Each number is 50 + 10 x the weight over its row's rms, rounded and kept within 0 to 99. Layers, rows and columns count from 0. The size before them is the row's rms in percent of the matrix's.

# up: layer 5 MLP up, 512x256, rms 0.0938, rows 253-269, columns 128-191
# down: layer 5 MLP down (transposed), 512x256, rms 0.083, rows 253-268, columns 128-191
# gate: layer 5 MLP gate, 512x256, rms 0.0971, rows 254-269, columns 128-191
up253 112:41 42 46 45 47 40 65 27 53 46 55 44 47 51 47 30 48 66 50 48 41 68 43 53 74 58 46 54 46 48 56 54 55 49 58 59 50 27 61 43 64 52 34 50 43 41 57 39 53 60 64 45 51 87 61 63 38 60 73 65 55 53 50 45
down253 118:36 38 41 51 53 36 57 17 45 43 52 44 43 59 57 33 55 72 58 61 37 74 51 59 69 55 57 60 45 51 52 56 54 49 69 53 53 36 68 51 58 61 47 41 52 39 65 37 46 66 60 40 47 66 64 54 46 66 70 66 43 42 44 46
gate254 094:44 36 43 51 49 52 49 64 42 53 40 42 66 47 51 47 50 36 32 76 58 54 44 42 39 42 70 55 43 41 65 35 46 30 46 47 44 47 45 48 50 40 63 60 51 47 40 42 48 39 64 57 51 48 61 63 44 36 56 58 50 64 44 50
up254 100:47 71 63 58 46 49 54 47 61 61 75 53 47 51 42 84 64 54 43 43 49 46 45 63 64 48 43 38 49 51 69 46 56 45 73 53 42 55 41 54 52 70 50 71 47 47 56 49 71 50 40 35 43 70 31 49 52 40 25 36 53 39 56 34
down254 103:54 55 48 68 45 53 66 39 65 66 50 42 40 52 45 57 54 58 59 50 56 62 43 58 48 47 47 41 43 43 65 51 53 33 70 51 32 47 39 41 53 58 43 54 62 45 68 51 46 64 46 33 47 60 36 40 60 41 44 26 51 24 63 32
gate255 101:54 45 66 43 56 55 56 37 61 53 48 46 54 44 21 43 53 62 51 67 44 63 41 36 65 57 49 31 48 63 58 57 62 46 45 39 45 52 62 41 63 62 42 58 37 46 49 44 50 63 67 63 45 33 50 64 54 64 46 55 61 53 48 48
up255 104:43 53 55 43 56 55 53 44 36 46 43 46 31 68 31 46 39 46 39 57 31 54 57 35 47 41 38 71 43 36 52 71 41 62 33 57 33 48 55 45 55 41 54 53 46 45 46 75 45 51 39 49 60 53 32 31 48 36 57 37 37 46 66 49
down255 107:34 40 36 57 62 52 52 79 53 49 53 54 56 44 49 31 52 42 61 58 46 33 54 63 56 57 50 41 55 57 55 40 44 59 67 40 56 48 49 49 48 54 50 35 55 60 42 53 70 38 60 50 49 44 60 47 53 61 36 46 47 51 36 70
gate256 102:44 53 45 36 40 58 59 58 42 52 72 55 36 51 36 51 51 52 41 45 51 74 48 58 62 47 56 38 49 43 64 44 46 41 63 55 51 35 47 44 58 43 28 46 40 55 51 63 56 47 53 71 40 42 43 55 47 43 58 25 33 67 53 50
up256 104:51 47 39 54 61 45 37 54 24 40 50 43 53 44 58 47 41 51 45 61 61 30 48 48 50 58 65 48 50 47 55 49 65 67 70 31 57 51 43 53 59 49 54 75 55 33 32 35 61 67 41 41 38 56 54 56 50 58 43 37 49 50 44 22
down256 106:56 47 54 60 56 44 35 31 63 53 40 43 64 62 54 52 45 55 63 48 51 42 49 59 45 43 38 63 53 58 37 55 66 50 40 46 49 58 45 57 49 54 58 53 55 43 54 37 42 42 40 42 66 64 49 40 49 58 36 60 54 39 37 48
gate257 087:58 45 38 40 50 54 53 77 47 54 53 52 50 49 39 52 41 49 54 48 66 44 45 56 43 63 53 45 39 57 54 78 72 43 49 71 37 32 45 41 67 51 57 47 54 42 64 67 48 58 57 66 36 44 43 42 57 54 38 42 42 36 50 60
up257 085:26 57 58 44 34 60 54 49 48 53 39 56 37 41 61 34 78 62 47 55 42 34 52 56 43 62 41 49 59 43 62 31 45 55 37 53 57 57 45 45 46 54 48 45 61 67 47 54 52 43 54 55 37 45 49 40 56 48 52 35 63 63 39 51
down257 089:38 66 58 35 36 52 51 63 39 43 47 52 43 52 61 45 56 59 47 49 38 47 52 50 41 50 51 56 74 39 56 35 41 52 54 50 52 58 43 44 38 61 45 54 59 55 48 31 53 50 49 50 57 39 54 28 42 36 55 37 48 47 33 57
gate258 109:59 60 46 39 34 46 44 38 47 52 33 68 46 44 47 50 67 68 43 61 56 36 44 57 53 48 55 46 40 55 42 42 45 42 53 62 39 38 41 51 43 27 52 58 34 79 33 62 56 49 36 74 65 53 53 45 50 44 51 62 66 49 74 74
up258 109:37 28 44 54 45 52 38 72 50 54 50 35 55 53 61 58 49 31 58 47 47 40 57 57 53 32 64 43 53 60 53 53 39 61 42 49 41 39 63 69 49 62 32 39 46 44 56 37 34 43 50 49 36 30 50 67 49 61 63 72 48 47 54 42
down258 107:54 54 67 38 41 55 42 36 65 33 44 54 49 60 57 45 51 60 53 57 53 57 28 37 47 48 53 56 36 53 60 49 67 45 36 38 44 63 47 38 43 39 58 69 46 80 31 58 66 38 30 50 55 37 48 40 50 67 43 50 55 43 46 61
gate259 099:48 41 51 51 53 40 49 50 53 59 58 52 54 42 44 49 47 53 35 65 41 48 56 47 48 43 44 59 45 57 55 48 50 30 47 56 57 49 32 55 42 46 58 60 23 50 34 53 62 58 44 37 54 52 47 55 72 51 48 32 48 42 45 55
up259 101:40 60 63 43 37 44 57 48 54 47 48 39 66 67 74 63 55 51 36 49 56 51 35 49 56 57 63 26 39 58 47 67 50 51 49 63 50 49 57 58 60 45 28 55 35 42 60 65 34 44 58 50 54 58 74 62 46 48 65 67 56 50 57 51
down259 104:54 47 48 57 41 50 52 45 50 49 60 44 47 45 46 41 57 58 36 64 46 40 44 49 55 43 50 59 53 59 46 39 48 37 37 56 59 44 43 58 34 36 46 68 18 49 46 55 60 63 46 47 55 57 49 59 58 62 53 37 43 39 45 60
gate260 099:59 47 44 35 48 57 25 36 48 40 57 66 70 56 42 45 52 45 45 49 41 55 28 41 65 67 57 45 26 70 54 65 46 31 50 56 40 51 51 34 50 52 57 47 65 60 43 67 45 27 53 62 46 46 33 61 48 42 39 54 47 52 58 50
up260 097:34 59 61 33 51 26 51 45 54 43 44 57 52 40 37 36 61 60 42 53 63 58 53 60 32 60 44 31 49 75 51 44 48 62 63 41 35 59 65 51 53 61 55 51 48 54 39 56 48 39 53 55 37 50 54 52 58 42 51 50 48 56 40 46
down260 097:56 44 51 48 52 25 58 41 50 51 45 40 60 50 33 44 52 59 37 53 53 33 62 67 29 59 30 40 51 59 58 46 65 65 63 59 49 56 53 49 49 55 49 54 47 53 59 58 50 39 60 61 45 46 60 69 43 44 62 36 52 56 39 66
gate261 106:47 73 65 33 53 46 56 50 56 57 47 70 55 56 67 48 39 49 56 47 31 58 40 50 62 46 44 39 45 58 37 53 36 30 57 63 63 55 45 59 46 41 36 48 46 36 65 60 35 54 60 30 65 52 56 52 38 77 61 59 53 40 59 44
up261 109:55 56 51 38 45 49 55 52 55 43 58 66 34 49 67 34 52 54 46 46 33 66 59 82 54 28 57 59 39 54 34 56 50 55 53 57 56 60 31 51 41 35 44 41 49 57 48 65 44 46 46 30 65 36 49 40 54 53 39 60 38 33 57 47
down261 110:46 28 33 48 34 53 35 47 58 48 61 46 57 50 64 55 48 59 60 45 38 69 66 62 54 52 52 52 44 51 31 44 42 42 45 52 54 57 46 46 56 45 49 45 42 44 36 57 53 50 45 24 70 45 49 52 69 46 46 64 46 59 56 29
gate262 097:58 40 57 58 49 48 54 54 61 36 60 41 63 54 44 39 58 51 57 39 59 49 67 44 54 40 53 48 48 48 57 64 55 34 51 55 58 45 54 28 53 37 49 59 34 56 41 53 47 52 53 55 34 67 50 59 64 51 57 54 36 43 45 34
up262 099:55 47 55 55 62 53 60 41 59 52 53 60 71 39 48 59 42 74 43 42 64 64 62 47 54 44 42 31 69 62 60 52 71 36 74 40 70 43 63 40 53 53 54 59 29 43 46 39 59 51 68 38 36 61 51 51 53 47 45 57 55 58 54 40
down262 096:45 65 26 45 39 43 50 36 40 56 55 45 37 51 44 59 54 40 59 53 40 41 47 60 41 61 47 66 45 44 43 35 51 74 39 61 43 48 46 63 59 44 35 44 60 52 43 54 42 73 45 63 56 50 64 44 52 40 53 49 49 42 47 67
gate263 092:71 62 52 42 52 56 50 45 55 57 49 44 61 46 42 58 48 46 56 50 26 59 59 54 62 69 54 44 50 50 41 47 63 42 60 51 47 51 49 33 51 50 64 37 52 46 51 51 61 64 54 58 57 45 56 52 43 32 48 37 55 50 57 45
up263 097:42 41 70 41 52 41 57 54 49 55 56 44 41 54 70 56 57 49 43 54 43 43 55 40 46 57 70 37 47 64 44 56 48 54 61 48 63 56 17 60 46 60 52 49 54 49 61 30 67 44 42 44 53 48 43 37 43 56 40 50 50 48 58 39
down263 095:49 39 20 58 61 57 44 53 50 45 36 54 53 48 29 44 45 50 61 40 40 30 35 57 70 39 38 62 40 30 44 63 46 50 47 36 44 51 62 67 44 32 41 57 59 55 40 49 31 35 52 54 50 44 39 46 54 50 39 62 51 54 39 66
gate264 101:37 31 51 56 51 56 51 49 35 47 51 54 54 52 52 39 46 67 62 34 46 73 32 48 58 46 38 51 43 62 59 43 47 58 60 47 41 49 55 46 60 46 47 43 52 49 49 57 31 66 45 54 66 42 74 71 43 45 49 43 49 45 60 50
up264 092:31 39 59 68 61 52 46 55 40 49 56 50 45 53 57 42 65 64 65 52 45 51 46 58 51 36 41 54 49 50 52 34 49 50 45 52 55 53 58 42 56 38 48 43 61 52 51 47 32 66 41 54 65 47 48 64 40 53 48 52 53 51 52 54
down264 089:47 64 49 59 53 55 53 55 56 56 63 46 41 60 53 59 53 42 38 53 40 58 66 62 38 45 59 38 51 62 52 50 51 41 49 55 55 58 51 40 50 43 46 29 63 49 41 46 53 39 28 54 33 67 38 52 62 39 61 49 54 56 50 49
gate265 100:55 36 59 44 59 45 51 45 49 62 64 48 49 38 48 46 51 60 51 38 57 47 49 53 62 72 45 52 66 47 50 57 64 49 70 48 48 56 56 46 57 66 61 56 56 48 45 57 66 70 50 53 35 50 61 45 48 64 26 46 50 22 46 48
up265 103:49 23 37 46 47 38 59 53 41 39 54 45 43 43 43 38 40 43 63 55 31 52 57 56 19 65 48 50 55 48 54 42 42 48 45 59 65 41 52 49 44 43 58 70 50 36 54 32 35 50 45 50 45 63 35 54 57 48 58 48 44 54 43 50
down265 101:54 69 64 49 58 60 41 57 45 64 53 40 58 55 48 64 55 51 42 29 63 50 43 47 80 36 57 59 48 45 39 54 51 49 61 44 41 51 51 46 68 53 44 43 59 54 47 67 59 56 55 51 56 42 60 39 43 40 39 49 45 31 44 51
gate266 088:51 47 63 59 47 43 52 39 49 60 44 46 82 55 45 41 55 58 48 62 46 40 35 39 69 46 57 34 52 73 57 44 65 46 49 50 57 40 41 64 42 60 55 51 49 53 48 60 67 42 50 66 55 45 55 46 46 49 38 42 52 38 52 62
up266 096:34 57 42 50 43 84 42 61 40 56 53 57 53 52 47 45 48 61 67 41 50 53 64 37 39 61 53 65 36 42 44 49 48 59 46 44 33 70 38 38 51 54 69 53 39 44 37 40 55 68 26 53 48 49 57 36 36 42 50 55 35 54 52 52
down266 093:56 30 39 50 43 51 44 90 38 40 47 58 50 53 47 50 49 58 37 46 57 38 33 43 45 48 35 67 36 55 36 42 42 47 35 68 55 43 55 49 61 38 57 52 58 33 49 55 44 50 70 27 51 51 54 48 60 56 53 64 70 54 47 46
gate267 103:52 63 50 31 68 64 64 51 48 38 62 57 39 38 41 42 54 39 52 61 58 66 61 33 54 51 28 42 59 53 65 73 59 44 52 54 44 65 50 48 60 44 59 66 57 35 43 51 66 59 52 47 51 45 59 57 34 56 52 36 49 48 47 44
up267 102:40 50 73 42 45 44 53 60 27 25 65 60 48 41 59 48 30 41 59 56 51 40 65 58 55 47 61 43 68 46 57 57 40 28 53 56 56 61 54 48 58 66 45 50 50 65 48 40 55 39 57 57 52 46 32 64 48 45 44 52 57 56 59 38
down267 101:63 50 44 60 50 47 43 49 56 71 42 44 52 64 44 55 65 61 38 45 49 61 27 47 46 53 50 58 32 53 46 31 63 63 39 53 42 43 46 52 52 40 63 51 53 27 46 54 48 55 49 36 54 45 65 40 57 51 56 58 60 50 51 61
gate268 097:40 41 46 35 49 57 56 51 46 53 71 44 74 69 62 48 42 51 42 45 53 49 46 72 55 25 62 40 61 46 47 48 33 46 41 53 57 34 53 55 56 62 50 58 58 39 61 43 37 53 58 54 64 37 46 40 52 51 78 56 32 54 75 47
up268 098:45 53 45 49 67 50 64 60 48 47 55 47 63 47 48 46 69 53 40 42 36 58 49 36 69 41 48 46 50 61 64 56 49 52 51 38 50 40 51 64 42 50 60 35 28 43 49 52 46 45 44 53 46 64 47 49 56 65 49 61 51 34 60 52
down268 099:51 60 44 57 47 41 42 35 48 31 36 44 56 63 60 63 44 41 39 54 48 53 55 56 54 58 50 70 60 45 48 49 47 50 42 52 71 41 54 74 43 54 48 62 48 53 64 44 44 54 43 38 48 61 43 51 54 48 72 46 61 55 66 47
gate269 094:55 29 43 53 46 40 49 55 53 70 60 47 59 44 40 43 56 43 41 37 58 49 44 44 49 67 25 48 40 23 47 62 66 57 55 54 48 52 37 48 72 46 49 56 44 36 63 58 55 55 51 47 49 49 49 52 58 47 39 24 50 30 60 54
up269 090:33 48 41 47 53 53 60 55 48 52 57 53 47 74 47 44 37 47 48 49 48 38 41 59 42 40 76 48 54 63 58 48 23 46 33 74 45 48 66 42 32 46 59 49 46 53 53 52 45 49 50 51 64 37 45 55 44 55 55 64 62 52 48 59